Part of a small language model's weights: no biases in attention or MLP.
Each number is 500 + 40 x the weight over its row's rms, rounded and kept within 0 to 999. Layers, rows and columns count from 0. Numbers have three digits each. The size before them is the row's rms in percent of the matrix's.

# layer 4 MLP up, 640x160, rms 0.193, rows 579-622, columns 0-159
106:503484596555495508500531493479488467544488438462507550492519491575500454553493462492516490534541520501525540529481544545601486541476427471566471475446463551487507512490446516405479500494390555488504508500439543512481425471556521547538546486476487504487521459440522558446473508469426578472564555561481526457421532475545450487548460589507499507507558516448546491455500454497581489480500456479475540518473494483507478482460534547561501498543494442561496447457504504528447423498521519
077:497510467485494480505446540548535509446500510490488475431423521537485535468611541552531524511501519521479471506507588541489403518508427439523516505459539535449487498511484518452513561489561496576512511469567484550515540523491527483530463479443452563478501512455533424548571499465554484486541497460525525516491548498582411506548431602422534540465494461470491481497515537497513528585453437486530500541508485543510493440444495489497522522504515479524500426544461470390537522487514538
109:493464485443462535441453503494507542426428509487614480543500511427552444470475485551577502571468483509560448516507525506524536547523503531536505512503542420553553496554569569594558476526451554523506527481555465499539533531574525519499433481498530490545499521547460488452478558507517528459526497497475511429547562534458468435513480532415487533516441473557511561482463513535500415468472486466507524520530427475546499434512533459447504551516507463449466510506489529473487521559513503
087:525516518539493473375543478447516493461440482460556545489493544516443489499525567541512533550470595452439497445557580494438454495429490499515491490422504549513516480502555479516543527474538515538470562518492475463550481528538478472510543581470490464467496494511511511635521532453520486493536558475478550538562504473492478456550537490530518419471470465492592518546500545488568519511510465474435516501530542474471499532425526558488490459518527544500567501496496508464489511558572566
114:569503445522465555533531454498480461461422516550522528539504503560498497525471517404549550510452572518391500594508512547506458449478526546514450468508592511499455427515498506518510495473565498567567557486506549521532513485481504509527537575501462525519519491560552541546524485493525549582476454500439499534494574476470480530495510482508521416517459561458497516490481477525509480474453462479494529496499615544542535495489455502518474510560562497520480479559438561547502518486408515
089:477478511514562487483446437433507496510476548535449454507497499494537471522463524538442511396561568456537520479478546554468512476491491545554481453511494582441527501439471498514516464481548591527428533538437530428494538483474486492501471514563565451535502440538587531525392555507439475466487454493540515459480463545470513510463478491543551501458466395549524473446490502511488476428550431568497581464551448499486514505471454479486516528513495466537471531503555509498537473462519509
023:536470510525424574503502477520496566486469450493509519564495493409444503556512476483493497495441443499493530487510502452434508504553563499498449502542504481447468499454479442549452522473540519493467592531475467516536445525448478463523599565533549485514578500479543500439432439518402528516479528505553526531485447431476532504486502559562484567451459490558439468479527503499458417460456561520456533517496514502595476513479523509446462531488540532500485552445526503528519539412516496
075:457560511521524430571484442522491471461464515541509506590535479455450539479433472459474484515443490407516576507465514473481498439486435537431538483493490477548454516522513472546471461495494516548432449555505456396546400511484460500487505546460544465508470500449596467517596469457447498463520493524537471455501551509479503492474470483469529498453508443531492441445431486507454468486454486485547556560515476479580556500511497485501492521497517460593556477511491470513493539552551536
104:517498477507570573471545514505490546481469513526479602419433532519574552480461518503474551539426465541587539569559450515482522466473452425470502540519455431521466502468559497494550441500519485494526499498553573473537579561520530514449556474491493534538533549507530520562485475468477558484422488512519465587558493539482497519538516525465464531446496490498507445512480452467541500487565484494572579506467526468454506498541491517467539494514506550457558538513461543521460456595470510
112:476501461554543536488566553562472473459549584483471529575534493498563501513456504534461472547468502557510455518539517466532526527542583562507475478567551473529517464452545518552468488533585446584457495525493460518503472554422537467459514439481484494490503501536548502487481470562476581477529451559545510525443434482521507462484518505520456467485578515467522483499533509469552462410475446550561511517511487477454483430558542392551495500554523563481499469447493542518527471491542499
104:511545438437450522459476471512533520552484508522500537528434520496495460489484563457519530571479477558570435468484553475527462536459511490579480551542428508515480547573557539469520498536528519513521548410474442485507422528564511553527549492490439483482517571557439521496513497514444516499406470521500592556565496503454549518535473531464504477467526494492518515509465448476485485463590468451472514548498475482475527501581501516545455550465556595448496431501528532522536494563483491
122:468533454495447448583594503528499466403476522506504502535514550462540504454453581527453550537460457460546424530554496499486491507462562520497528437565536532458540477461563499494503542526456494499417560480488524492471473509453454434512561514429553484537536500479453498562585536501452581499466526528468449459458510493460570502473476509547497495434448443520521512556524463526539523486472443543485490444521460521442452496542471495496436539477466494514553435522532469521497505518579537
107:507475564542440434519531471463486439524489460513467517519446553493524487545548523514530526476456509514456501471486456467471522456491514561484490488526524462466505451551543535450502477538475437583516528463531457527479477502419506411471475487480480425451512528494584491474422390520596543511462562540526453512551516495482453492444478517455513552455475426544508523462421488551591490505526455489548448495520501463496443573536503441528569534509456526544544523504560519454552513452516483
093:476482470496423581541512484499485458527532447532520513588532533510427486483517494545506455515564439540520488493538445504509577481501557519496438506466496458543459487427444447444586510473500556360491503563518514453470508570434466543502572499478508489563503421531526503521460453497484500492425495556525535514515444425502486499464562487494515505499598471449491521484496493457485475453481551506521538510505549558474382544490458468463554500503551499516488504513543508483493549481500536
106:515576506437550553501505461563528506445511442527418458514481519459515448546480534509489488513509512556510468408526535464447458516541549542445488450528462482544529417381493481461553528512531567540516513463407452521441545512516482464546452463482517522513509526505500493537497502522565585589482523487498524524519568445483518533497463516518569467491573497526466561444469474495474464528499463541522525482519445394489437466507490474518491514485540467494448475495506471515401529530561479
116:522466517481502535596485570529487503514464448481453509477483571510487438526496476439481501494466538438530527532499478478455484566407557511464488449497526516479542449546514483508530488548484496458470565588528401478500533524533522476580522487397475494435517443553442437434447553506535484567486567481473527521551511469516530494491561425427504542480431531477497532480562476504513550493511457545495546530512489493508482482418566503488484480501519470541578516553406519549501535484516488
101:446539500463462492513550532505475496441440384517413552549486530495450540529566579458496473401482483497535521530474503528506498565485569479527454484542508567422415502516467507547544451475535488457527494518440500499496424454513520475510522451529449553490510449460543480447510466515489519534394523542519524529484469507516470522454506461497443449440501546529499434510450478516498475506511572534504542502503529554441479476495575505533549502529443467562421458549478510479560441530487481
096:467426469519499533390481456505517471455497432456570527467571502489518490501486599443527490494492471437468500519540546483507570487483512498415529511485553492508487447448536508544483516527553528436481541468473500495471521461415513503467478500486499448570477425481480467511457472431492486442572434470512527530431392568525479489503507455475486463530434512457443438476456448541511540510512451585503426477498525509466496513578518495484510510519494534529463543476547496537501539602522499
105:564528531444506478509488471493511484477430543558560495531524527571465483520521477516563492532549537520517501442532532438587577495511533482592541500401490443496537416472530498478492461443509475528576520427480487508507509446460477512502553486499493486489478450511507513530559475528599496534483479491506518491455469498510536555564536491510494473494518506449423542510468557491466480373505542555457542556521500377511542526506577505503486450471519442499547458472528520460499470552504553
109:487544548534513524492474454506486477513530502582520536511497501479511494532465489483498441461526476537491476406469465459507520560603506432452561473546454506513522477451563540506534571522496503478539506475510538412586535482502452559546484452442492532508504412506540502525584430438541477527441539511481520496515457506531468494523534467519466545376511428539468492494468531473551437533450458550532436493493461545517470484522521575499474545518522439513501504514524513471484436435571569
107:546499463496449504547491432481493573463467520415483492523478573489573530489625490530539520564533547459463483496497540553484441542483528475551512489434473587446450464537525510524486478474449539557496450467430470513471430513509515471556512533451417477454475544578524449590511490538547499447503538440514407477461486471509476514483475463529502469571487445539491491497448456529482478501490496528489474466551506522421539480517566558480479482472520457533463479499451531504487582512541488
102:543469479467443511540487520502485531465428512562540537539506493504491469492440480495501538453537453479477595452501515450445505514440517543556520486492583489548473512560586524526553458538475464461467550548523519532469509551550497432585577526507494524520466477527523505485473526467520415492452424507503522546572464443509487445522492464535467438516443500511531525437482474512474414528523484442538558470474535510534416508441514531535491524506458516508467539415442453537496488550608510
103:461523431486472544521464488556559506562526539483481468482515489465542516475539402493526452507472452509558500493506456538540381468609482556495499481440518473421536549488456514510503452494501508499525532488517454490513482532403510506489518598532526438520502530485438514501491476532496504486513518453530448487519521532528500512483527416529596543432460515576512503482483485500555510486427467473491515635469519513520542498532538536516456496537503545511567541567518480587491532430534514
115:504502492496482567464504416511488499583503474520520565505518478501473464476512522543529497457487522455421495499493453489544553484480524488413481539517535504524483446563512480511499519520465402509502392489480497417509542424524482530454469481489496492429528511464536471611461389527507577475495503415437532534537517428526493462506535495601496484517542424497489449467500490540511510531501543483473543545541477523450477498494427483570479545467451510480424458545547528531534493456465545
116:483485526510366456532512505461489451511474515512470557519524549460411517530499510444625522504497485567411514439442485506531511451485486532602519460469500459515452540475541453521568542467486473475542527426509500522482462521538468501471518470581543526501486553525516499529545433555524549531483560479503496537524490516495494514503479463522528546426435502502459536500431499445541443480450564543507489489481415502440514528581562469484460452479506450509511497472469538539464466519558541
073:487499508522493466475560425519517476465491543491539488503485461422445424489619391527513527552516526492453444504522487464505466522501573441525539495466486578426506494514579431529515508583535487513539524511493436445530517463487477512462459473500486521543541453457491554455501463549534500587552555551479494551504505490429491527521581461526488522529472390479474475503536510475555426466516483534419470467553472532503519489541494463507494515570511496506535520578517457519503509564479525
105:468429485579466532464525498454546519505511515421534535559489452464429512485399465515475397482507535541522514479456493505558491483543544527522519425494527525504501464490521532466490480489563507549490554577439574485544533452401537475498486537529451440479475486576501487527465517504547544481543542506468533480516441440446465484554535447510478417539527524498469436438489499475517497484455471459597477552460477537484508536498486500534558409595505500492524547522485442496522528473489485
105:591520504492528468457480498533432483489496494464521513455494493543504501466514468541506493428533479535620451531396500471532547529474522486491474511504524502652496562465500508514538634444528512473487478521449530528543475483511491512543486472467451566524515506496488491494514506523469568479458437436541479561506532469558488504531460457435484451523522461498514492407545549436484462480486464442429529504550524451489484517497461516445505478455406441449481484441480504496508495444475530
061:476536514474472518521599539472484539488461530506476488478434522487518564474484472474561454510483446445461480448520512535465452534521518508465467474473538552526521510440588552542491507460482503544423499530472439509520501449527447475591500489497470512555477558446460452487491438492527552507511412468520527500479492557449460460486437506460481441522482512538529511490460517475504618601444481417522476407518531532457523544472534471465524547408565520505554452519470449531485449486472495
097:495503456469530487560523558558462469427505518503496560520461487463479522478486543528471466548495455535553615479477456489473515497568516439569431516504543484517454512456455480486449569444488569515507481553514488517509524486538497507519558539502418509463548467443504504492521537521404463492467545482477546531512499466518495438484505444517453448540499470456511549424526450478500545471557582538468544519512517451461532531467543618506516523503440473483489486564529436574489482462432418
099:517505570522533397511533492509489465469498463535498480537530491554552472457498499532464467495481470487500510558509470560466553435504564499502568470508475509566385586503467459545486489496470541480495519553504498508500491548499498454476523490496430493486509450527459556541599535387525530575516499495506507456486588492500492482449489482499441500423499443502541489492483489459490560478510572523564455451551593553478431474488493546484538513490606533544516479526454521531574518477452528
105:536544431477464558475538490521500481469496540467480531540490497533501536474522466471563469446492479498451528476504540541449449460514511456548487507497623527533512513460528547471447496528501490507481479475417512459502535549497428545447472556505476562559518541465541507498446478506547511504529482538585542550487471523459540406459493576517441455437459462502561506537553508433541525531557486539461577532477475596477484515515447443540511542527515482481461451422450493473456488601537525
109:524514542532534451388507490491481524512486534467489420530482524507536493483511515517497423506472532553506472422470481488549518543505512483492496473501524502538515451496490474458557529536423526532483451570548491597460522554575479494449493450494483447533543458454478456442478529508541524530477555505536430446563492490566480465569530489536467521478516483542460506426624574486505457512550462411467505529524498521482441521518403513505469495564483498484474527490529505420550446496565439
063:581531473541372475495423496536502553454520478461488467493484590550456445430512490441558455474518479557502502516487532505461418563551447537561495496461562524510482522489454522484491508474519483576509542527475494522558473434454526450464524527503488499568517477535533425542515499434538506441475481485559476456474530497526490560514434519440511519454430430473541476447490563487485566518494497451479477540477515551561500469477425570528574538521530510521504452510483502473512480457442528
096:555535495483496560444549469449553507463474452590525493512492498459465434475524472466551513532445520426483526467462500484515500479497511535493462519492614548441493543541581567482499562506486541433487569508491517495492504556449519450522460487518510459503462514571375525455554474540419491466460467500506498510516472505497536477547491540465470505502573526564488514448470554499460508430532550488455589465530466544508469494426500441465512528525557540557575486512520451525518557541495459
114:577481555518510492516541432521503386511541535506502514556484500564514578493521561503564533466516515563426483457556520430509522469534480385560528480514437462499539445523483471551546536457499404486496527498531512519474537485557446488562527486541518553514546478475442479533506487504488473485510522476489552461538442546441492546468511482555511460472544504517510542471511472560544518539432548495518526484431442499544524487554498519473529530398501472514515489519511469517603571434528479
053:583506569444518544488475519551460438503484479471449574567469495513452501549469486564553478493516500475542446485540553517499463479557511516512450511485534485410461474545475479503453519499498401480390400510478494545496536488464548467520511483554559510461528513466516587526478511537441509526481527544498503518443556518530513562521467566525488426383514474589521511510452422455536504432517468512501467562465547481485508473486525550522477482486489477458507476535589503472503515539478493
107:448425476429497425479504490520534447465503500540477465516476523492570518491499452541538561492535497515511459553432462468463515427470471474516496527490402486478499516555499571540483456499491458478480434546448491526520527548425518524490528531552494460450558475519465523473488475463576425507488511522488470478526497517583471470468513565533520586512462451454484515479532420589487563510538450548502535580476457485557529495470443525494527478456476492445584407510549419518491484490524545
102:490503516451517504497497526500495566556489388507465479472489418487548516408452514501486488505435510525511510532512545521501503541522463479537502442519560575447495554523428466479521489472511481539492547496470499517485507457528456499437503351555484463531503571523445471490502498533454473489461428539515520437566488486484516540501559472504552548443486493502545441447478509465473414479492549472532548538523547496513514638414484493517465453487543454462543494527569462483536539468502507
097:477452546449514532535520467508532514494538463499465479539518517430457517447474571579493537467440379529508401496532512494509465457550524529408490448589475525490494469462492536515471529482513511524515542572488539471519476528479493517553454483510489547446470517534521450472523441504447512460492473523495467503530476551392529499482441512425535453532573551475481474481553466525554551538476451500561421480534494560487504416548515443503510479562465440517553470502472499515422497455548485
107:485487503473452518494529457543543450486455535565490591555551508443518518498504504478530546477489527468484523428462576476470458499445519494454494535483456464455490453565559493546497489477501445525543495517473496542504396477552464496521546497494495516524517523555468467451517497486504468474567493531575475538458479499525509567440391545476451509523498469562471534503545527473572549495474523595548484506497483543518499454478394562531387454494468488491487494407512567542502587509509506
052:503480539515561560466534500494485524541443490558538504484425503493484407486505475519506530487518464472540536470516491527486546554510493448489482528472466508412573508539521474512475484486462536552528420463461559496501455449462456528435531522487550540511416472576520461546521467496478435513488471459502546419451503512485451533569458552480505612482528530490532499497505549543393498493480515575466529532488460527517485597564575503472580435484529481443532438551550483483496492500459483
099:475472440447487517469480524487456515514505504476515471451496514526548514453559381499478478478463456494544590530504490589491520514440461455458498550543474532460474475496583527552465491503438520493509373513509467490455512390466495515560549580475513494452512557446542435495540450491568529504463484470504493489515532464518497481519492490495553565496503541577455531515483534495517527528526498552485408560531514489458478543509474543542464566424469525467553564427480526556535498519520464
118:624472501491521518437538535443487498434515467531544503498552544537519472440505457557488521471485461530475496483413558524507506483488540543489581491468529458505485473488555510520569514487513494496482421518522514497470510551494531544496475465566558469468483529536597445508474422466482523517464516498514521483517506519538476502478523537512436442569522460463530486508473485421426444579473563480541442505529506449479499520454473561529422480477574500561447561470451537443520549552465409
# layer 4 MLP down (transposed), 640x160, rms 0.181, rows 579-622, columns 0-159
104:429499536492477439501521533540533533376568504535546544466487497516493555529522494568497475439464507546559451470515502475464477590543500477513461495527476520494476482460580477509533569431524478533414478517531424447533518464522544457495490535511461479528449458531448467496453494465477395497480503456466503493477443540493472545491541461426486569585445491480469461576483540527542484442474499521527436463442543538434544449530461454484548506503469490457418531516477499483478495503544481
067:527497599468440527531563476460453507580481472459434557584520505480512530535545505424531516518460502464433487514532404481511543432494533579425497465570475463516454507521435508531525438543411453472447469511445496476502516516471510553435449526547522500547483503556457499415425473528463530503439554499451513500510500480420564493493552455471544474533522570534531486531469516461501472454525548462474459484493505539506497496479484495506497486465455420504506518552486501595525515500507472
111:475515543555523502469459526475526578578521478438526423523538482525463492465488523448460428433524515571445467556476538481479500457530476524503553543525473498478566560580536539487512526449488488546547453429501534437467526498471494513519513518494480478457503505491583540481550483504459507508472452541513439505475420455492431524483463461524517482500477516490463495533496583483562457439499472389549535559542473507426579426504549524500495535482478568432518526487520586473510553461527469
084:472445551447578541556432580508506460477495492536485490508475525494436540457494480467533496532506419500475443489487462467600523459523507607528480425509508510466481570460426443527546477457491531472557466541506515505501519441445505479561510553481498491452390504419559577473485486548483554443538505496441478491454470486511537516491478525484437555464529495477506519515448413545497452521481549485477519589490484520489450449463521408487511502535514464519468528529451531486514513453468498
111:505530451501480396472483411509488430486476477433524485463524457446483468529508526574526484558499524488395485562521499530480523503476529491520458517560474478489574455447447498516486520498486556587517521506527570465476462500553502483494440558530547543472550491515474507564507503546560520498560427503609498496475497459432514525522530452554589554494485496464535528502525522503485505446502544520488449487534575462517448463521562512481549510442543531483407467523473446529449497493467422
084:552434458563493529504476533545455527556497480522467456482485434502498399498494513443541515542473497455522485534539525484448484439440471493502501550549464521508479526512511475502465531499502580471502488503498470514574455451513520433476569506430465494472493414514460451543518435479574533516448571491514553527488501547523390453546442466529504470482499568459494498554453563503453481384470499524437503464463509460560449454508470438451514493502445463481588470484505496453442506540511526
048:497451522520486535525472471536511448517417467551491484541474512449501497491535474503488543443455454530518487442487481560535479526465543497509479429487531469553454490501533535559496452442574523516456513592401505569500514511539434480530579454454443441540550505476517480505520434440477541482485559433506544518548540540528492507523524483563489529451515459584476556466477444539496452511486437522409529532494470495474535544485491492491497545615519443525535470538445517542552535498421466
076:501488504455438557454472521542422449538522434483470423542495512574494425449551527574455483512513519509536463541459510537505467525402529486509499524477468500460470529520496489459495470586487522510452645461421490592454549472576418502463505518500494484479533484530523503473531549509515518489528486534511503518539452467515433465530525516528531452493512470522521534472553510550467496522520452482468474455466509452519461509495510541398531423485550509477523541488517474418491501425416489
100:476505484512516458593521517556441450503511529530494538501503419528473506470496482498505449490520538559505542482473489452495564440477458550448471466481538546405475465504378502534545487506487516484511475442598493558455604478484468433586485502550471524546520471444447468528540511552496452497540504546502403519442505438506536546524586467498558457494465455494465424493473541554476467464559512508499455529539503524560571503458568502479479524526452490496507515483534501536457486469487496
102:410585504503560498492492521402468500457455550464471544454486478576486499568515527497535494534539556525476533550539473565476462521529543456535529543429493468480489530561493434458522452534449489435557496449544527442429490492551509520508527522441466485521532477502499516509548559450457462521472530472552451482531477485528521516522523574501507540585561475469558501558497572489449499500536462521537556438539504597522508510559470555543425483528481536478468481533468528498487527468413537
110:531543501499491488516483521517452559479449513489574476433491513494488482568431492503441499463500508551574463485528509469534499452500497466475494487580596533411481511502552539479539510489529454470456561553549496519496550532509501486531477469513482519464552576564466488506448475521550535478490468530541578489508470453558448476540545462477573459482478481548514441565563514491466458599580459404553497516475450440524516558487508448492532510453445467513461470481559537469566555526562496
137:472558539521462526564541527524505451536526492494470499513508498551504455460484493530516558461513437530442456499499512499504559501471477518502534496563538423499522531467475448533508544580524548521424469446532506322439466477457540456506466496538565484471521517489488518592495512425508517468537446452465479511404398478501492474450462533507463495542497574533546514513524501501515536491552549480541510473511499557471461472489556549502446529548444511475441514421489453518500528536562483
098:530484436499515485460414503495475531541516526519528502483525472470457478534481509447443473533522442528556528498550555439529564554544491489522544550572458498511571505534448491439497534426497500525543564450514498542464535565549475511484505478530492523430429459527508546521463576482503487464500455501543546433492559498581554519558462477557493523540448482447467538520492429474531529479474553483480539459556562466513458492550484502466448582502505518442448515462505490449440493583420577
086:549473521545442431464521473491523530592433569567505538467450472413447495578416574541525551533427512433482527480442491484526491508480456501533543505554529463441572536478560550472430500517499506483462455505495485523580508476573477509490425557543517490516503544416528449412529526491466521469535507501503491500442561571488536464525470515555497459510473486562511537526513529470482544520539482482514499503526463522435528456459543494545498533472533457459508482472538444549526477543523444
100:512422461401593452552465508501416548464475507504486495543527540522484497463435439488443476594449493497550500460485480443484502468481506527455445512477534512479468537551508485409526508526431468521503561512556468481546575486512499514497573548506501510493538545416496422563559522493513481538480467544461563464480457496604504511487450582556553418425544539490486519490444532480546585494486488530492490471515498466541541524496532522516489533501538454520537518488525525483498445537518492
136:520568548489491503535477470485510503526476445488516462448530533567469531488525460461551454566541530524515560439391485448482572524457535520493474426513541490491436514585550454548559490522474468536467526489541432543484491478582500536524529555503437510449540484576501522497478561516529496509493519491471499496499455505474586542435603510487523588509529490500507540467460486455500567512515434497542511512496514490557471441471473430500534522506533539558532492473543562480474487444599437
099:437479467526527500499488533461486533474492485500495510543476464449397499504486553527507468500518439495519517407534469502582386503460545451555500525454530438515466455453497504506472510520525511495546457550443548563488549493483511484461525571520546470571501509509510513507462551509533470457469489485508501518476461568574566425429545476484513477511554482536520474517558495590532444471442501438521543508473451583471517482568487504472469452566611448507474534571502515477509502474439446
087:541537481496463469476502507514504559536549505518491512503429493476437510555488442466441543438535518460565545482500521433520543442474553419510515430490454544490591497551517462469442500537428437503545459504532493419547459503511444436494490527502548525491495532536494512518478481490394465511492474526478556553520557540532468469443502476470490586465450455473502540472540575434527510517493559480440543547496502470568465519516506463549491505411453450414481469525471525486510448519558543
098:454534502487437480508498499566518527524532491457525502431501529538522490479553492597498471468536467548508558536519494467414545479524515564474506471504527459469445546537566518525485531502459484536486485435537512393484483578498490512530464527539479515491390504464490469564439416501508450462472494430470494471481465446516495468534469533480462510494526562507568498501506536449521496508526584444422475491491531429434488466495550459514471532485383476424460468418495578480488511481530461
102:494483426537479495491587483488508518521483458534520438578540484520520558441533531501571522559521405460565485578532514607415514480506404507491428514457526545514488542518520500454543506469528488486516471476476544496505469453517490449533495478548526503540420550463523515466470546479542506472491531535512456495515461485539532540548552515486540545592554443422427564446500477462517508513481475487462563502523544502457456493496528445500527465530465455452502495511498462535494610495539562
105:468544464607516548552545508507533537483521515439505514452438502458455499520495474501502552581555494462597458445477524525493499501521481471515472542496483516433486535432509509505522542497422541508476491466592431535490497592565536430534496516484564486540423504504438543492477482601479434494445414537502441513435465465499491484435522456481439495502515534480442497508486486452496535470500534494467449456572558457555457485561472548506498503513468531526531496514510519407471469535496491
092:526520480501467465493447483517502500468497483504515478468548482563498488501479535534500579414489438562486526523500563552512474500463509575497518450468490479457516471388474499535489564488443528485482461457497556500508475530521441515457425511547559470583476538528435450490442596555519455554501504424460508523461512436516570550432551482529499497601487535522576496548483505592507529513574565499460537574521470441482510527450472508514546484550532449509492529477473524440512507482489470
103:445476494436518551472565474496444580487484487558556498486482498486513512496472437535565517514564483491506488523379465434488580460441463508495481525499474551485521424476525471490489462455505555442517487490512478451532561524451491562468434443489567494535440522462483482506460516459472489495484583450530543464472542503561435536458498561480469514462384532447520432488472473530539491452532541490497463497482481548446452420486445547484507523528440414457514538500491532485510488485547447
116:502505488433501485528497429496522505498481442509462483467458502543470424486585535513530451507519543511482503583483507513423443530483523506455534554491484426436559532451558483480533501455488491557497535416508546510506482488553507564554557459541418534570482497602545507561533471511391535479490490507483560493534458579471479507459470508530414528544480458447508509552452520513510555486534512480528560482533537526514533449481467532567572486474496588492501561537519518452486491480558512
107:508530528519454517512559474523404557502587548552597481560451516472476475514492510523468474484501551506475469515563511461477557491539474532409456483484492470501461512553536452500562492477452457488550536552523542390458430522590519527491496536432512492478573432589529461521454487528480495502472479572501489460542524509517529541522462484493516460474504485570463486514524493530503539526495429567531565513541487513487588544442477540505438525560473514524478466547481576517556490521485547
065:514451524400547527527526532571473528536503505486570575519552531480526497564506559461487455434460477500487468507446510556498506485483481531491531505537521432554449441480520540483448459514468445540491483465446503549493518470490474500565576593533560471513422548544474484527501452430486517410457455526515459482493434590524525486460493497468460599498513528518494508487488545514529505568513444451524611511500525536503534481427485578442497500520483500506473515496564458500497539430475517
114:522500469500550518416423528530579508536501530510507472454522494498485464627508538515532577511479466569578495507549462501557540527487501452518512484430533571515487512545432490523467531460528538487519553548579454507546513571550450553440494445568531542518544563477485516555547513456526462504483451487543467520516529463503536487552528544540485486506484487471555426582512552494419522480497481485506550472420501496520504437548479463485478540539576510510550552524453443528492558515521515
089:566468518457503479530511402447523500476517589484455594526449537465481498547511506491490448536526514551445472493491526489436494483543471569524516472462433478478490473479523531497444430497451465556584526435542545484452455519488535540414532539544586462492489526504443470518488453517498488506506518451435528438502449495559450462479518537517427525434504522484528494550550496500509596466500537525560484457519512486587497493491488463492532513546544560545501552450532539557560511545540562
064:548491537560458558487447462519483532519479445473468497553501517490574489469556497472501516471472527507467510510536516586490546441475474467552559430529500459538465490499527523540498545477531539481449474524509467562486460541543482510575622495464469439484522527480513472473448562437526518433429483533468445520492541536481559478469498480573482515483533456520486481533491467542445423571547436565437575448502473536508460544514452442560464482569517476494548423503528469517535472490421490
095:444581456475445554498590440512494465498525501524456480546475537493478544382456506537495476453519502550488411527487503492474517420540527517482522525508494520522570552487555514503464521535525492414465503500508474505469572461467422578458480467506508529471527418466553462482494518485498524493487455484466464585502467477539459502514460431512509403475517546463452492519473498430548491502509459572520441526540522448467455458499508495496454434547492500485514448545464468563569508537452586
095:510529476500447487551476540474436549489503508520501489464534463511523443486506437542546503520481453441545480462432530419514514509515505538458526512471448477521565489534555532490488487534493414528459457506388511448446488454483435537463433576496543501581541568532531474418464489582461495500478473448479528490509521491553508489500545468555524523517516488443430510541472472532442489437451514432475486560534414549567505481564495516539551444501422568483518485521506518475498503585525492
106:510420488561467531554555469508527495501472538488535619512530567472502501507487493502539475452481529566518575513522501478504464590511530458471488443527528531462541591566477483479477564476526468386489499476591478503494474486528520441462527495531512437520531504487507513510459530536486443484585441544424467511501522469457509437502472490552505478427535471511500465551503496533507553541535455524540430447523547477430546523531544507459546473530469541506566485539533422554512539545473556
096:473506558568441557567515519557458526580552506453548557449499512444481522480532424521514448566489423527494466505492408488451464494517479494501421493524568530528539521533532487535564475517557479459488445461517523354508462474511478471473467508484549509471543494527488539555564513504481522516446493505510493466398514513510496481478456526544474503530423503444542461529454467529452486496494525477545489431502476438493513505492565472460482465472499482487566469548414469478549554458508568
052:486449513430572528459596485541505493534527549538495567546555362479515478536556547503521479465493461464495518510498466514553540480449478472453532516555529466518601445540511512463503514514445489492440514495514527511503521590541465499492494451510497526434494538510428559452503452507439549552473539509448435481479480506499533470433476455489517456506544541520435499574515412500548508442523457512511502512496488398493485529449544489483510456489475448548543464526474497580433466479537485
090:455479515549513509530503502531498505394490533454468453468416453440493543558541506520504463499531504446444491577479457518480441520474519493496455525471461539510455477510517538500572586517459478499447520411469495507471442468483485462486513402485458575479622530482571529505468489555513552524443508500469452523506499508499507462534492441434458481516515523518547488474542453464535439522500477552513476517537561411515455526482474497455511565466434447497499488473526550511508448504613441
116:519428501527481426455555517496482507556538470481428468452470485504479451465572462570491471443421477539505492443442556491488585541536564548568539510538495507469585520489530493529564442474480525470529552476566537402477513518559417529466488446503558499460504492470487464526524464505494482480534437549503506564498478486573474485485448510505526413489518477489486529450445457480469505413535564533524534431470471548458502476501497471585512447473520557494450531521457521482507487515449522
066:516429453441485521530486473481498434463473510539465517538526479454510487495491561582553561481500460523544539445550468608532466492476572497513507505491592471486449497488520542450464488450568505532501476514415527579526578489474489481510619484493495488496529519515531550533475471470458497497494559484493525502540557562502493483531518547526495496439564469570474544462475435502534498476504432561426561541517491495462481546455438521501462525588517449482501442530459442519494469548428523
107:443506420527558553523377502498511523536434511485504490487519494534533537449478503514515501469501523521437485551526517491477466542460564543574478480443573450462482476525514511435508503503452433520453457468489470462587503441466510529616575484537507558425470547558533473473477519484550507466526525467490494507530541514529437473470448468501528470480443505507476459550516496457514521421445518563468500467490542539571547482462499524533429506519451539427499423511511549540528511436554466
102:486529511508464529473469525544534430464507499582528531451524491444577500452512516521455515470547500485517466461540463532473536480434382533497393482482500468586505625456468519475584485435459542495541438517508492541454485530550518504465480489512487507541507500471506487488462516487495480519539532488529498477469520357527551498509498490490536517502503467542456452532453546483464511552536495512521474511484535519474463566507518433505604493505516564504522624544514495482523506545506420
095:534464503447538539501476536510528514521492501495514505528448586577486613552496560426539456456519528510424494529562533516442438560463521488557481553429485551571504465579524488451492445437470505478531493515502516472499464551535485511529476498501555505563496520497477468477521555396521470483451551496522568492507536541553472509538476528571488552417464543515493504535560551463520506476519573475514533546413506441475527550515478537486539451441461428504450512499547520463497502458527499
125:472507489427464443501482502482643488548456469471560521524552476503479451548463488426439456480522507428598496473515540514442551500498455513400539528516465510456496521511520473466552496497488445488513496554503548516542485492549489539521473504515454500537459493557449518478498537534563507466549495567508463525521443431495466507453448474506542439487478509475514489440559533494453517521480528440427482404496517525514550440570455500517520451480434507429450518474567498459462558478520564
054:513451486536509523459487535493484518510501500546472450526520466493554530432538446523432501545429470423495581574496512575546483567556594517492508481477511485555477496512529513556457474493534547508431578515467512492472454514493501535555540489514452499524516537462544477487547462433518468565511562455520579501436459556483523515576478493462546500412484417545447521502479478487501472518516429439446500481454437461472484550389489511570542500532451453477509541527526506451514474540514486
093:532464499495456459398528473506533513581467558532425452521510546576536541469477482520498576474528488478503449439576505498474507539524480513480463478522455569500498531479511485489540460396506581492534513557477569482541505492521501409507492441533479489518516537519437436524515449416534533528486483475480578523448483510481502511564471552464566502478427545424480476489545464491525566472505520564543538478440472489499519533503482625484531502464577507461467521491524474517500562516541501
128:547536513482534491451571468435497429515546503525448572500516529573480546570556447560520462512476478476451490411413534471516563452508467511500556485500530533499548532428601533558529510497472405506537484497521520517500476502474513591458453468442531509401514541536510440447509494502452532472491505477454481515472478503526464482530491552530560483490451459466574514458484481467514559505525534495560470469543480460487496527407501496458478461517581505508521536442543482575508452516541522